config.toml
n_layer = 9
d_model = 192
n_head = 3
n_kv_head = 3
head_dim = 64
d_mlp = 768
vocab_size = 7540
activation = "relu"
norm = "rmsnorm"
norm_place = "pre"
norm_eps = 1e-05
positions = "learned"
qk_norm = false
attn_scale = 0.125
bias = "all"
tie_embeddings = true
parallel_block = false
init = "normal"
init_std_qkv = 0.0268
init_std_o = 0.0
init_std_up = 0.0268
init_std_down = 0.0
optimizer = "muon_variant"
lr = 0.00703
lr_mult_qkv = 0.7
beta1 = 0.95
lr_head = 0.00756
warmup_steps = 200
schedule = "cos"
final_lr_fraction = 0.1
batch_tokens = 32768
seq_len = 1024
doc_mask = true
train_tokens = 191800000
steps = 5854
dataset = "wikipedia_en"
Each number is 128 + 32 x the weight over its row's rms, rounded and kept within 0 to 255. Layers, rows and columns count from 0. Numbers have three digits each. The size before them is the row's rms in percent of the matrix's.

# layer 3 attention key, 192x192, rms 0.0887, rows 129-191, columns 0-95
132:092133122148086113123165064173201148117161109090188119088128072133143148114110105110123139107088173200116126105132112078160091140129148123080132101121106115205085139168165139130156112130104161141142135127137093040223125144088093125087142120179089129105115166161141093110148117134099121111
130:133132135159181069155120125142123106147111159217147108091080110133141084143137122143127083137134123124119119084081124093112105132150121130128124111165145129136126179130123174111057123163153158128144078113111221107120120124104065131143077178225142104103132071104137105118096114125128070133
134:165166074166157190083128115131153116108175070120108116131195121180178101107138064133153132130101100123141117133072128062138103134209132093118102129125164136209096114179148119127156106106145148160154119117150091144122210152163150139185153153184084149078070141061126094117140135198104106100
135:125120135164136104132111084092198114095131124124091103155152178132155111100146113156091158091076123052135107104102129181110162089096161185094163186144092120152144144112115124066107240162169165156064088136153165113143124179136139098132117080050082103127154152147084159058109118122080127104
125:180158093140132149085134140145119124087176094139143096158107104115092103132164171150074134117131099100145135071115221145132131133153181161060112187110126211142128130141160083151146150075067146122100081206126162133058088125146128123139185153150133096113191117173092077170131138109120095124
122:138102125157127144181111120105159190064179108132130122212142119150122102137099156221139145122090103018053164081160162106092101143142142086158159108133144138131112110122116134182121134124185102084159162130109099144082176070154098182146100114135117078163122087098105133152106083166192134125
131:121134128099134123085159109097136118133121180106110157176116160097111143095116119126191201109099086133125121138101160094148126106129101090160105168116146101129114086098158167115128104098156148121168131158165118112150143138151087128121074140138182116175137123133182166141126117186064081154
135:115151158164124174168137113112132153116157095105170175149148104102125134134145059137164111145147162095129086088125099165170140147113082132152131162136102135144090143146146100153083106089118061130095194113116125136086130120116097125103144195050129155098110107107172105119159144161143167143
129:127113146099154153158132084108107090138167169095161153141139140151183143157153168147135096099058173181143142122147132166084130132107102128135144133181132062096105115163162146155117107160166140099089093147162124154111189104087151098189177175139152095124125109117133138126127137128135123116
130:101147140126130157128092186140114082130083105079092136176162176148120117155130115080086170086198071088121101128144073098147148104130095158177124077117108097120126067159095113137166083114102126094113059105100082125170128151128155149147174089152176163147122152137120155096152163113109133077
122:103165132182124118171108163051146137159087142071121139133075147133143095222175107147147136106079127140061070175119211182156129179150179122147162062131132171167111118168073103148110167160123082056116109126161135094141137124114127186126041139132071118131089134150138194133133124173160077140
134:125154150169140134148124149108185098119133092175119130104168134079135123093042147131118185099156106130091115161087103079119060118089137101157101134138145116172177114120089096102166117200106185072109103133092146100150171182177106087144109145131108099117158167115154175135147136107125133107
136:085116112131148105105139149110140104172056096117168134204160146158135081133088053176087118121066148108107110154172210114167085108166138095146109137117065088112108084093214080179163159178188166180178102118096130173105108087139117131105131145124102179110143144123126150137130156072135176111
125:155096122127132154169135097115081123124112101160122116200181107167157119125112127137092203127143085118163120151155159180121052135100112155089131156119144079086170108117121169160087170131093088149121127209141157182134148141163126127131147122142153169101133135115181099172123090187101034084
120:094124108153159117145156115066133081154106107169193083159135147089139126161091109101122148143181137182147093178118114119133175102115087119122121099151122112125102165132163175164084140093102097171139119126162166065122105157137144130150154140191190139188123117137091148090103125116085153185
128:142138132109154136119117116121117147126169132112156132155141181190142153129071143142135155124132175156131077103119126138100167137173193120154111083129102128157129200113080119102077156089207082101122110214138113107102183089151111099131159169146123117114096126139176135071107126149087171157
129:116160117150109121107107137136195132078152094158114114079115103094123092087135099155104141143129046111145135145151163158118137055094168165171116150154137143145139124166139124128159102181118103199183150083083188139183110159115148168064170141112186140112104117056148126110102100158144143143
134:161150139008110133144102112121084154124194128132109143172148115160163067150129182118161168075130104121132160113117137184149112104117071116130119131128133074117137082173114107096154160200111087080102154123194183168117125139162144089079114170153136157146119135125146137132118162115129145136
130:106115169168154182135128135118183085109169065147116156151150106103074128149176144157131115155104101212113129153146127161143145124177125141109114224110133130076193139137140136094125173129086142107189082182118131107118160137106114118149118115169151160088137090094108170155124159101121175125
132:139124102125163146191113166130125133154142145184130168130149092205112123177167154116126168140140170158119141113141148090171099133199133077169140113095076122090096050081118191118110151156098161127108114166088116087167137155129166104144100130109159092148131181113181170105066104106168173134
130:148106074180125153169115146108152094085052137145179144104144048110152142173138102128104121100135107144151124137168079153188101114112182123081098143094060127073142129142155056089116147103076098170123152065155129125100149151200108121133078149092171152141082139092150114111154101087165086108
133:159148128107151067147086165098129172119133120160182119101114132127096115107136052185128177146085135165168146098143095079105105106116126102134098127076084119102114092137066109181151102121147164115042128102137139138078131128138109138120092141157109098114147144175139119082158111133129093146
132:071144178204128125110086126154131130122071079103091155154122172127109123077103052113121127068093177153149142094065142157143175115130119148125114085109124147061136042125115088121142134127123164117179118134155100144158108110074163188116104093166113126140128107109097132091160159127145156184
127:128154188145105107166084151156143095168096164140120080058201068146138141130120160134180145143131148164113061179154153179174081127140092141113102133127128132104139105136061098165185137078160171128131102127111148125180070119159112139122161144110108099154125101115160092110111119106142170100
131:123159118104090133121125114125123142137108092137175114156151085119129142121079084151133179134124138126076142098114120164122123078189100159116171185123097107077114116188131141085106055138138113131151084090126152103144126141070167147112044072144166113087143116094098126171115087128141100090
131:103134144138132128133154100103149100088124127055151117145171137139125130124089135064114179094132123179165190092127063139190131092129081114191128149135188165095146121133111111143159159110132174106107108114165170155059094080136167156092176118124175122105113118085155060145116089131164161189
132:150072148141081106150118163182136203128233160117149185152108129137126128106183083131174113156109127164156213143074094075188105096171091115114133176117099102088114132126105158091164117142084115134074068155098098125155177098118096111137143130109109088074087165156132137158123079158140085107
121:121120088100059116136115097089141108145120094078140158078149125086114070144175105123125073110139108127119134141042113141116069129111147141133079147186180140146132158132153146105135172114131113138125099164184106074073075119164099145141132164064131160162144120113118163128081139144143179127
134:164174059086117117134136153104068161152170139191122187106134147088177119113065136128063137142136139180188112097084083162140115125085125134091199102123156105156095095091142086115121131130125173089145099143173079076169097144091140111108122150135151113077105126157111119102146121117098156129
131:170134063170115133202111059145201072149125164043150155149146124142144126063194130135096119187170105149140154143105129063156118089148128087165126103174141136113092129170128111151133141122153112132174119104104163160087103111117111159088141077129115163130137104132134132132137151161147127120
124:147106158094127120119109168086134139105117126156150115108185130067143130125140137137120140139064135144123137150137161095143134185168116068148171138154204073153145091147134094099201126054141136168135140120097117073158150198113161112090167089137098143118134144136108165114142110100119062182
122:082133162156121183128108141096075128113109103118091140150141069116093183126182138152059107113160118066159225143120148095146073082158120156101143069132106073127113141100095128090082135124113177173134169145130111094152102157076131136176150128130144129101151072138110121103155096098120122162
125:093146119187144089109148131138176144163114133115154066170155173065115142145094179104162124195151181137098199132187146145097151095122084169112125069127153091098161116134142105167082108115092125101140139136126124151122104096091127081145128068091099132112175156121163146177119111199087063101
127:101111115104134183083146123132103152159119112123191201125156115143157109180186108129119129145118161100152107116142122094104091145053134167072204132105075135112055170146135122143103180096070157077191192130135148181126135163188098099153194197160115118136091115169140080029103127090124089082
136:090161141147098109105105172149104082139165076142128117119186109166156170129195102112108130139074115146171095123074132126144111108131117107139133138143085190141098123133193100137147094099156083145169127067129066116123122072118123130208062118076113085129157110182178116164118093112181126071
131:146145170134100169089065125088127116139123065097122061118157152098082148133132158072148123110164137162143124128128154141076083133149105079153111129135120062160182152135119133116130180103110050097136118157183104091151063127137160137163085059156158115127110111162127123089009212108070190070
125:148097128135122109143056114194197153108125116167118170128090085166154113123089134024146149054066141147143166102104118136152149135133160138132160108100100214161113143144152136142169204095169146141147108173086165051126119108121172157125069077095177157120158123158124070169116110132090120143
126:141104131089127115125117120100129129043142144130104134137176148176094118168167119144068142110094138143143123145068125067127158146099070130183115119132151139170147084052187083124101076137094133150129140157133164135122096149168164202146204175139121121143122136138187128110164103072148138140
120:119128149116157185122096182200155122064095119158086154112075105127139172142110138095183134137126155130107134156109119111110236129085178083090085131141117077192122084106136131167111110118137152122106095059198143161130118162125102092106104123163123184099140155073185146114078118092135153126
133:109163126106099070121142136101163054095143100190159103088152161133216080184164152164123104087100138112142116151136121134162117163169137138126166172149118097113111153152084176139176124106111194136158082080101098094150051117096097116129110056141081166072135147088186161149147150149111103106
131:104035182137134150168101197174136148107101116075174183177162138143140103150174149101137143116129147115100178105132130172096095162117182134060176138126075125100148110099139211160180177149071166146128169141124112141157101149160154117121116186123145122137107173110138158132183137157167132128
135:062106152130091129097147143100148155195173132135175099147121084146205175178120152101109118161164119129148141144120096110122131159079115144128045182142129183147079150111157093154149066106100112119114144123141173129224118133113129130159170099131147048151120119189073174156054124153107148120
132:131133137119104119144157105050115180079186104111122151103145140151099165134103098121166135128125112120104165123116082200097110088167127112125174118073164122125117155150158128102126095148152120153181099123121128129128116149120193128141117082157094105155178092142166153165166131149138119078
127:107187104108188167147137201092121130105102124107090123130132129078066174110145102152128172092107149063122175157135073172138120113092127151179108168132130146161180151173127152137072192133093193120102159137120127076084107154111101135155141113193130075158172127126092183140136092099090128161
133:142105161088082137107193135083091048116148123159027142091141106162148196091068093063127160081134082108147111123173145169167110114124106136132165097136117141149107156130130145153130157182166172137129088116150165118116103112105098129115080142121089067126094144172121154121128186130147091111
129:141153183170097165140131133173112160131131148145121079174096121113158159104131167146094077082140116121104149140148117051107129127133109114134141145113192152060173147182133085143161178103120142075116155136185108163163134134136119141116127104139087064118092163148222071157139057096086117142
132:140152176158098139084149221116144139188121104089109193090182118129145158170131090185098161130109188098148141139148125132107125185115146166140100099114163161090139136118123084157140123161156090142134147150019116117071161125137109166189153106175127200141079097159088145129115151131107095126
130:120130172145158163141189084138101112117131148197177156115077123108139186091126135171124154072125185133108123078097100071146128136113085072158207086151103078137181154205098143095139085160112116053094143137123116086100125093130163160124130122067171167169137159118097137162133135114173124152
130:047075144131160081113118187132195145083143096087137111098032054112161159163136121157139131128157101067127141087124112091096120160069144121120180141114147057148135120112121144157114144068098167112157114163110092111083120110165191128150100147117087097101075125125131137142113186154090126159
125:172137088148086129077154148191192062150200175136127176144160175119075157071071168172155141162157061129110132139135135148167051122155203137101142118167194160085156103120080134111102114103117141087109118100129163122118076125113113109136098080137150126154098133147129157108159128118171156165
124:126136111138178098132067117126062079104183115145143114128140123127166110129131133137109148093162103091154132099177148118133113057158085148081203100117170063100129094098140132125117152114186124109098161136110133123110122196111117154144135156168122110148057137166147138122105117125137138148
128:149079141097115123103121149088120117121188137158086130099118090144122143184086090148092112153154153129131134087117085126097138131133149123139092066053094148156173155143112090140116175178164141146119103113109128107141117079151098050078128099117157135117099130064116134117123144114094108138
136:124103134153108184113125152115160119115113165115159146166185141081136124140143121153164157127136147069130096122190091081121141095136104096129162140094085078131126128189097155071133116117178134088135113176146124126168057096151099192143159148175095155108169135119096064137129158141097139153
143:148114130104132168082117066128099093140095111159138104195120102081100090132106116159154147097127117146106142121136174168142171170150104136122169176057150143119189072135107104141090075123144118179179109096085146145121193163105143104153084181133174113127117134131140142100167165149096081156
135:169145118154135098063138049148132148099107114068111187159161132095094167143140105180134108118126131101134167161130079086115079161091161124106111146140136150082160170118167120175170110088130103102131135055145057071142119162111138132147120101143100126150157123102137160158103105132085114112
119:130192135069041152105106176133118101095067112126169183125236159115168133142126113113135122113089111148094156113113146150114147120104199141109097106141155094150198159033167147144123105136123075147108123131109203097097187135134113132093121092101112130080143131156132116128101164144119147108
134:093123181120108127189105188158117145138134070088114058162115155149209091158150098109116130152138164162129162114175086151137068120104101157158096098113145106123090079111142100112137124052155116120132111090169093154124079096101126105141120147153181136140154140118130132116160111065131100111
130:116146093125154105116092080099121177156162110116112112158114110127138129115133185108117125110141157102073130131119050173120135139118118106144098160118152086095098136144190125148066172101124110099081130133114203141135105213115135166115150127123113072220173114085152154122145204150164177077
132:112085094110141102137102144101124127049092104150145140144094162112143142131168167121170192137189117140168071096146116125104087134142107169142124124143101105095138121151104098049183110141110133135134109115083125147176160164141124152113124146044089134120163115136063123097102078133199148144
132:115087080107136176115138106135136090157137208089147048153124198067117068160141125090172129107141134108150117163201039165128110110156111075143067126114140204160119099077135089132055125208110168096095132190153103140103171106150144113188138135125094151131126161139166117155110067130110155078
129:099081157128113142111146120217082080119163100140119091152092088126108089113129117096163095095115112145123172196113138160151169113083161141125094086098111146139128089172090130118146117163147176130105127165106109078114111157105143127128116122097085142153102082227083078154165073140088100095
132:129141146154143101159120104076090090120134115123167123105104131139178110138160092157048122109179154149117194120189151123082137091107096131119155188124116112144132143136095084079168068137160151069112050131089146135169149145178107125119160170125097063140172144136158097150036106094115134134
123:074164164105120121116122153155132129146105098154136209136151194144136149127134154102111122111139145129144141161117127122106210125058102119165149133123136086145139127134104152141159158080183163154125134111046144124159115138109108138059122134154126061150148137081166110181114182156173146132
# layer 3 attention query, 192x192, rms 0.0939, rows 130-191, columns 0-95
133:124197171118152159175140133109101104149174101156103166136091137074103122135105108141147151096126099066138151140100149123094140214143152102162071147095148092104127117054154126118149166078132138118090190095139098139086084140048148132103156145162151109109129107145125130144143137103102080168
136:121060128115113075099053131143187096160139150087111150141160099103121071148099130075125130136110115148114140175143124196153102137100135097151111197108156083145126129164174145111092154137124098112080133130148185144159130187158083123143148151125076128109177097161141094101147185123128147204
134:153043160070122208148132164126159132119138158102147131146157107167109166082084097123122194083158140105076154155158142108133165125140112117109132083135143131153140089140091107191149092154168114101102117150088121074158130120138122044165183120128113125165098128061129106186109152135117159148
124:149088156133132157147143160098100091121081101131151166143185089135171141116162130096178113084102156079169134119088121181114039138137120119146179110071127124180174091100189175090128138219154115188139088151179175151104116118124132112102097133187149096102113037096161117200091182138142099063
120:119141157146084086146138086094103131106095130124193124123142131092107148070117127137170220050129124159116109079179128076124100070141186135178064114087168109134174140117128171119102152182131115135123103140124157155162138128167145111128134130156085167076113141133152150114152170117033123135
133:114103175115095136129113094146118059139084091110178150157129211170087118133118121167152153155133165124186061103105166137134073117182167094117168150118114122131130169108158097153130107142186113128098111198060119138161136128101086099111180091112165137099119136137175113135117115112085150188
137:134167086117047104125132101117112129157088160126122217120106121177084149155159113022136178107109111116116119197115141153099106121144121205172091124131136093168164117080142183068157137154101199087136127088170105140157121218134122100143143104148156140158129155097122102104155123095097119100
132:108070095127087129133100095095082094147127154155112113135127144128091116134083156159109143116122106108127083162073155133105125098147148127168135130104208136116125098121101146129095196175177149170127100089130130119111155117141106121125118062172161084100135097155125129119160109160146168172
122:124105125113130149107150160171160185125162113130126138166147125125089126163053093161098054108127126138121144107127170174123171174166128183061069116138109116116145194152138090151111153112170143190108044143109148149093157159210152141124179110154123128102126165167122190119084079161139137111
125:132123074183121145164179086147143134226101127123117051081117153163183092121104102143122126113126131161125155134071112089117075094136137054155119114146106150105157119064182180173120105147125125145086145155077117123151151195146096130144132135168133141132109166124114185129095120097144077075
131:096171135054119116157098146124133143130156151116182097114160100120153154144100162150145103042172094131144116119192091165111150099110126116130181078181104124117096129140153142113132173120160077093108169120070145089099168117109088149153113095155165107074120089134084159163148148191142115173
132:173128143146103097101175085153103160150182121163179150138134181074150139127123159135137088111138083108107153124101128115109131153114138103159083116229170137090099187212059144145098083095103102165091132082192133048116089112116145145092190124101167132089138113096126133130112188107150082130
133:070144131134147075155140109090096139147131171123136179147157123113166165141139128107113124186094171101189129055115163194111147076163092077178121102107146115158156161157164132165135127110106108149119093020111142149145082083118087077106161164102124112115117085124173133129128139101125115101
118:152146120147085141141127092122089160155146106114154119220107154133066157079135103123084149083150075071136103105156103173071089140152148139113172144117065166134078159150119129125123140094097128156101063138103164107106090188113169099209121121074099096105139096143093104112095103097156106104
124:117154132152159150150121066137126155087155194142130117145142161173169149165141106163146132187130148106111121093117166184111147147123091166108143066152146088138151094121117169154086167099078157123121112081154058094083128124208127116068108107209124119192134150115175160148142153100138130112
131:096127114101200128150124160094106122090085152156097112164145106087117120106140120131122099122142103155131129099094101115152110145129131182129145122115165112211129146071137129136055106076087157145069098091125124107132122098144083156168162102095130123096121121120114150100107133156145140208
128:145088159118142175136111173139177195118139102058087105117173185104167163124128153140109083125092141102134086157155152146178119119109148084203095074151098121150107149120151145149063147126156151131127130127157142148170172068104202134079107169096127125105131103128177179098158133086180160191
131:150090174107116109193109159137119069074106160109144169147105192114197133153114115102125132107188111111172067107142163145091148173086144106113051112044086098122051144161127071130150094115153139141122125104152179109128046090169083176160110160119131152041089085158107116188109119134130155092
129:114102096180107093120099094119167097165148107106139090107101091064132163114146131150091184165172072124192052151083174099099165114160167150182102103101060111134180192176110130130112134077175142138128124155107112137133184108152107086173125162156208068130117100143128100153130141134143111119
130:137142085138112102069078122119118131131204146110115147138118081167101117164187141153095118128147121133082140107105180139073111119087090113110104128170077126157144171157137120134055052079157134170143187127161113139136144151093221118095129149114159120237133116164130158158114145138135111164
128:150135093070149160115157110129117139150091180113102104160090111136121151110148097162091110117111074085101082103169130179137164176116236102155155143092104146134092129126150113118080107102127121058148090147174116183114136122102176103114110077208131172196135087110156159116124129147114137112
138:201117148170105089156166130123138113124135166105121154145187173173119124120135100158144171123117117157123095109137154112133078155176138098130125113171099130176114139163111121061137156161077126137122170185121116161138189100127123117136136121118144120145098113153042118137142176148093121093
133:136173104092146104105145135084125122080158136108109141084120115119128103137122129189098117174101060170109095092121153093120153088077114115106156181071000078105105174160176084184136120158057123165129061092160162134111144181149103131143168169162132136117126160120140142123135172098200116122
130:124102126113128127177142154116168131181088111108168068095079147153123061145194166157164147157101116082078128144128077201041094121121125154081108202133135111100156119121123142125124118173151061154103105127156145117134146143145129140081129118114128169103087124164133156147112139112136137178
132:186165119071088160133117139113131198071133097142107134124141137145134208092162112058134142163149159060125113179138095101132072159136119185084130108096091160174118108150114124156078163099131099070159119096123082144136139152123180076091078127114139114118159149070137110172173086139138069171
133:145098176108115150148120160090121109155121155117120141150193071127117094157133128102204105194141122085117088114129111124129169161142159149169148139139091196139089202120142133107138153134078090146147216080099112174128132105182182141115117143057107129141206189135168136140097149157045181167
122:071096143178215151139132075084173166140150119128162092156145126178170131195156138094105133122149142141166133095118084138124145145112144128110153096135151098095164106123181126164096090131116122096121131096167073154189112161121104157087160143114142168112162098073129128128106097066116101138
140:104119135104142102117070089129208128069075154065190114200119174178074168068129166064129135109108165136172192147124090148128152142087158152063110157109102149147106171108153124096165151116112129077149148161100128117144084119172171155090131110092160116176173143172112148098124119152151142083
129:121125186123089112117148132138117192145143106121109114101191116093077121179150096105111077159122095113170196111136085136155127154162125136090098099138120112114155127174143084165122121102092127100089135124135124107217131132169156104090122165097130175128187146117141097117114165093172150074
130:146118065133136134148105099107094174098124180108098132185204154149101124137107204154166162126131084136188158138121146171089168119114167077109145119089133151149103117132037152138160107186097150060149170109117104079099107123139099193139154096141158117179170143202179188164185101128113154156
122:191104126084132120104130126134116160080168130128080177173143103172123179134131138076114136123160128142197081111130079152124159107155156118125068162087142068158185060137102137105151180084078097165106166152110134142114148127111171143087083000091139189167132137105149106133076091130147133081
121:109102142096144136137149127145055138087155128100173154067135166181122116106077090150160086110124065150108102185090080115143144116163134151064149147114139127086107137115172094091152188126112103127164110180116154117159147103157168073118120093160111186115130078093164138094102150096136100168
127:134094121175129129119063120123108123129103168127084109075098097117128174101105110142099084183137140083142168148095147125106121134130191087173105132163118085133161136139128174115165139162128171140086096100149106158130123141107186092116107120128128145126127123183126141097143125164122208156
137:093164116135138070130151146158079091117127144164148156123166149160093068109112081142117141134089143158113147155089110087087114171108086177138144218133145111169110108151127141165127133111156091146119089144161157062141115185163131166111136116137125115160163137114133084122117088133142122169
129:136109102108134055171135176112166153141097115131074109198154168134128149140106098149176160092097118187097133201183078134073119155080170124091097120114141126087175139171179129164196119073133116111092166112103173151130156135166209122092123128152153110096054146169079124155150095122145100174
126:104128116135120076170179079096178076120218116099105123069144176137142163185159124180146128136128076150164101190142148148127112141124139125092129144077120120160115150042122122123139130159108131110039156155143091154147131104183133148108062217156146121117138144140150090187132174160144111072
132:161158183156121120105129165095150127110159143163134060210158109085168080129133123121074153155170118031099166157093141179156097097174131116121115144091091132093126199074117143140164096149153099109183152155181114135125160105170120141081160131119120143176093077184037149132153097149124133139
123:139211151149075098170067131151191125089153170101145101196136156150144100152113177187123123120106116199107096122097143085119138178135092065127159138128182185046136123143153102094100164128131134156081163125124123102128101183106141177142073158181125098141118075071074114134146096104095162114
134:118131107134189140068101138144175145167121160104092091141085090077068105170082167075155105198110106135219155147125097110159116126160125112132129144140108120104137101124055118116164072117117094144154138121149104030131134138142140108114149141158154111148172148112109165172135142165132132157
137:139159143154112090115089142151120137133153172166184127098099091168101138106084071136153177132173137154175144121102230101194153090069093123144070139145094183144165132152133159146088054111139071127130153028188191140160113105121237157081108120110124120153119159114127157110106130087109127102
133:116129138125165012167135138164144113104100145139082119106144170145102153105140179104140085147249124163121185077147160150118153114112132151131080150132090180105142122116182197104149192135148088132147127123153089118193118187132181114180124136097157163108107152119172093154146098126125149143
132:122140105090153129138113134057122065167167090100106121096112084164177119171119140142098086128142130104112123163167092117151121150104137157148104132114096121101147124113055152160149155148139080083092101160107103206152121120076113166140174172083124186103158177118139153181128088092126150127
126:109135140139134112158181139117083120116136080050089110147114128172050144137107160086158168082185118104141089166107093147175152174158144111148068030099134161100121072156133089141135128107186113129130065148125068154081153107133100119166107034146078107099122135123152188121139073145130123100
135:076160091099154184164149176140189084108113134125159129038085085174129100126138142138086102176131142150129121098148122107111099184115128063204113141137084124166131143191125092124122077113157082102151120158147144143097155097145161110095130056135132130085091165137188091147126146163208130111
130:101158132136104114062153166148091170102179114105112127163161131076052139113173123119124135100128118177107127103137111125122119094159121112114177161175134147148082129091068093125176139079160096117149079044155158158128115107135202102187126124175174168149104121154173169100101145164158003114
134:178123144099131090178153156114158134155103111146144128166122125172212100171078165124066072102147095145158125149126178124112133033110133135128135118116115078155099140101134125084121134111124138103131147150113174141037127129174110110150134159151083145124093153137156136124086222167110087105
129:127139127112101120171152103159162139153139090084139120153115155109126037161114136124084140151133166130104108086145147086184159159144111169089128148157118135131134183091132161133081121167130109062183172100080141142061099104141118064113102128152123181129108113139147152139114094132171047094
132:125142155173137058085092151167079051126132134079121122102094133140151080138087142150195150147136115191099131107145133138131112116159133134132170095104083157134143109106108099082112088066176128120146193094107112126135103167124100131122150070118088126181070111143132140173123146149147166133
128:119098189086150150182110141119139142106103099136151148154150063120149135139116127189126105147139097139102137113120133124104130065090142190057129163057049137169138132107094153111092147110240105107141090167131084116142113099145064162155111082044119134095144132094088136131122115132108090115
128:139132152142164164166101094175184151178079119067154122172105128166128119092119133113119104064094130159189143140083092115114143132152139168101115123057119143140115175195115147171108117134112120123052138118165147162173152165076118075097129096138103077118111118189153138151095138184177091162
130:082140155173109117135076059065161112139114134131207144093172110111058132079161158114144053134204106116144163154167176135142178150121115103077137149134146155155124126126116135124123060083128135103121084107135108142099127152090148165097058169144072143099159126142090163143103094155091105093
133:120160144139108103100120136121099170104102159143145098120137090164200093113063124104111084133109126089151136111107162155123064118165232063107106101154134134124142168080092133160183169116138063183141077074140069150098102157112119135128154147129140126068158139099148103125087099094148124126
142:099113150128126163106136137184133108146131167135155168092133188160150118096119146114062146163130100148111092099108132219135108159102115063088114059102082112150067155097077153098138090105111156149131148126117153121175105098122084162165187099134141090103073135103104112148102135138126072109
131:118095108121161127145176189169113100123124148145043087145179189117084133127110144140089186056101171115116196139105191104144160147084156119149175104172132145100114079160127117080081171166105083126095131172119182114097116135083125129137072128126171142097150126129133071098142170128089130162
123:149156174142133092118147105103175097109141187063173101130059150144182100198101148138107072114113133107135109194153101159055119129103091125079131124104178152107107111150128124138098129109137064173100131074129125136140140135127094108169174093112174114104139158114125141105150142091049142101
130:176166152128065070115174146113166229146121110220107151086116105118106125066125078109157176089129118101135106154078125086097137147095060131072162178134073055134103132127165128167102132137129112129129069104140155136137121140128175134110154126100079218091142079163121151130115118123104178135
126:131094122109095125173173159116124132101082082128143181138071165139088167144058124136071166118076111113147110108116127076118139083166148135112169128116128173108184124132084154145183179107181132136207115093156114090132184081075098106127122144148149124086093071161104119174138088086093149133
130:162106122098135132121153123117109181190115160107113154148164085130125133129166119136162135120157091082109173132199139102160131068158156093078127090107195156125103147114188164099138134174134188193131106137080154120161158109113124122148140077170129088105155161247130118121108207134105137131
133:125097181180109125106097144162166167146137160146101149120140052143133199147134098141107112112213111162119089175086121098126112145090080122092145105116151155067131193140167150128120104133148076149140127101151129115148094114071098095141114055136118137118161114085128148211069115153110117114
127:135131151163162141128151161096129159108144095119101112131154169144161131151094165160106191104161105147156068095116113176136114174123062169124130134153164093148201102170132079162181139135088097106127108186161144139172094108106140164132082112113145087084143143058144090104157211163123088129
139:074101161092166164159129137097145122103140133143141136119148102111102144159125239171120158090214161097139125124084117131132086182133168184125108132160114115107124150149157111149138098156066082108184126080156146170064089121107078137138178131201177116130052145162162160126083134174146170141
120:091151138149140138138138146119156085129084148141138079111079206128152120122141163114120083119133162073110175153130136123145133097163083152139094106205147137116166195170177086122123166199122115129093102132166126160137159145148108119163156083126114130145095100102150126140179101127153136199
# layer 3 attention value, 192x192, rms 0.0881, rows 128-137, columns 0-95
094:135150128112136128144110090136151173120159143141119138210152109095156158140137127152142094112145111158129099122104172142077149121108071162189136147109073161125124108161097091147154196102135172119106185198076135184091114153130214128106151122120109101188141149132084074113114113116072196106
097:136118095132125085173187116151129147116136184157149125122136145136133143196088093149080095164119098061087125150143112179120082126165098153176186155141175099146142127081159122157180102168114141144119110061109132139107127125090140164142139126082148110142168140187108124127107148095188187136
093:166165106127106136136136183074108133119141151119093114157149128127091194125155112120214166114153126104107084127119113102164145095116099137111108121144115173175163090093196064173111077096184173170107166122182143116129128130138136110098138151101116174106123134135104199103170157074143103123
102:153171161127115109080126082085190102063130101113172114084187152106091127211090144124144114126150115167147140189110147147192130217147091149184146105134128105128046111153119105125140186110124137129185065066129138091115140123119174157093142105118154118153126128100155124126134131089120126144
093:104146089154081108178143136206158114129143170117075166161105076131079142078089103092102107115164141110117132133114145139157113120132152153163081165167126105097119145128108108171144108078078070098117139174179076090130159120059084090092138184083104166060154111144117132114097162143173144105
093:107136126181149134149070146178147104105173124161086112140077128147162156123096122137109123174104095141148121150127115114122138145069206175121095169126164173187104108161153146144093126135173110137161138143151100159103151174138124111184158157102110144098119134102086154095076167113106147137
101:075191096172090097135105157114165164115188162200154200159145133099119114176132142112129154146053068134129092122109115140071111129132154127137162127104127106157102065152184191153052106115122124103094113127084072110158104121129142159106126152091094176128059145120150179077068087113125147172
095:145136174154140063162162143124075148165131142157161127161102136158145165093178143138129136102082077113096103182148113131175126112154156101162155146052176120104065171123113138105122152176088038093127119121110138152108129124085124116138079132144152166109178100112104136143176140122194124141
097:156077097123145117143118107111114106132111113182129142160113130096146143155110117156147141131176150089117116118112157090229162155152133163182095127156131099132132140080067080126138121170116160116161152119131186127179071138167128160118105144152137100126183101107115095108117113118154086093
094:125174112108115098176153107100138129098187113137118168133075136133102149118075149180155089188049109118106130101161108112121188142108140173121108152186124099120189153080095117110193114135153075119064169147169076136113125082053119187121182099158130116175131064129103130131119108102132092095
# layer 3 attention output (transposed), 192x192, rms 0.11, rows 128-137, columns 0-95
094:122178112112123120154100163199137068121101117109110108096214113152064125109148168131131163105125121104094095186105146140087143092161160161137131174144107161161150162131117062090079171175124113187099161128140129146114073116181136106100106127121114059174103078123129125070112142128119128178
097:137199090120107161182145159122098133137145149107140131101152144177083194112140140138116103100105058103162093085133097174136133251133093150103169129115162099124077126117132045185194058113160148082192164107134132139176061173116115111111102116130159128150176177117115097080087125146172156158
094:157155153116076120149159118145124111112101148105125182124133114110171155110099129126130150076184094112103154093127123132143163103116136148116167174146125164133114116149116155112104056148132105117121116135171088087141105147164088127155165187152169136133107088125081133165129137084142117193
103:110172103090161167093165113106187162084182096163136144104149084118115139122192116137160129120116101194064116110155074131166091176164140201139174101164164121162120141122161129133139149109144058146100127117063152100113192165114046174171177099128106139079127127128111098072089125120130112171
092:133149121136153135138059134146072187086111157143098216166128084201132153063114132151095061056119138129072166159158143136135164138157126126103159123076130142136143181118158127114173137194146155084122165128082094150124124094099104067101095121137145127147151092120132104122087161153143192091
095:164126141084111155126081157126122162079135152170152101052105157152094097165141065156147119156144181087130127168140145097163114108098096079090126127071209136136121139190108179085139107092141112148055151129165155122128139098119136107142142168131168135106141142106118128179086132148112147119
102:123221170074184146151125187111070167149179163115120155104146166099113111060175165160137177122084120059127092169161115154119163128116150102094152123077121127182103116161106174139102080114108177126157116135110143149150157178120174144085145108110152071030133121106140141141123137139125174156
098:169126117136150154118141121089111093127099093142139176105155156100068173102172137198142076095098085057131141097181102135123145102164090153135150128090078104088138189078180105158111059153076055101177164121137167177094146132088140124139108140201091146114140069075100095110082156141139129137
099:163107096153142196084152070088117163154111152158102101129163156120119081081120119141088099111167076199168099089122131100181123161175106131124170131095136114143156118118130107103110153170092160117148102093174213074148081138131137129143104202149040132174117122150150119099091096090131115134
097:122131182159100108149150162134106109091091171121139161170116090103132122096084114149170124144144140097143126162181177100127124117151131117126159155137071152133150168101199113154176124156105128158050164125129138180101105110115130135073129067095111061176167084129174172101091049154139168133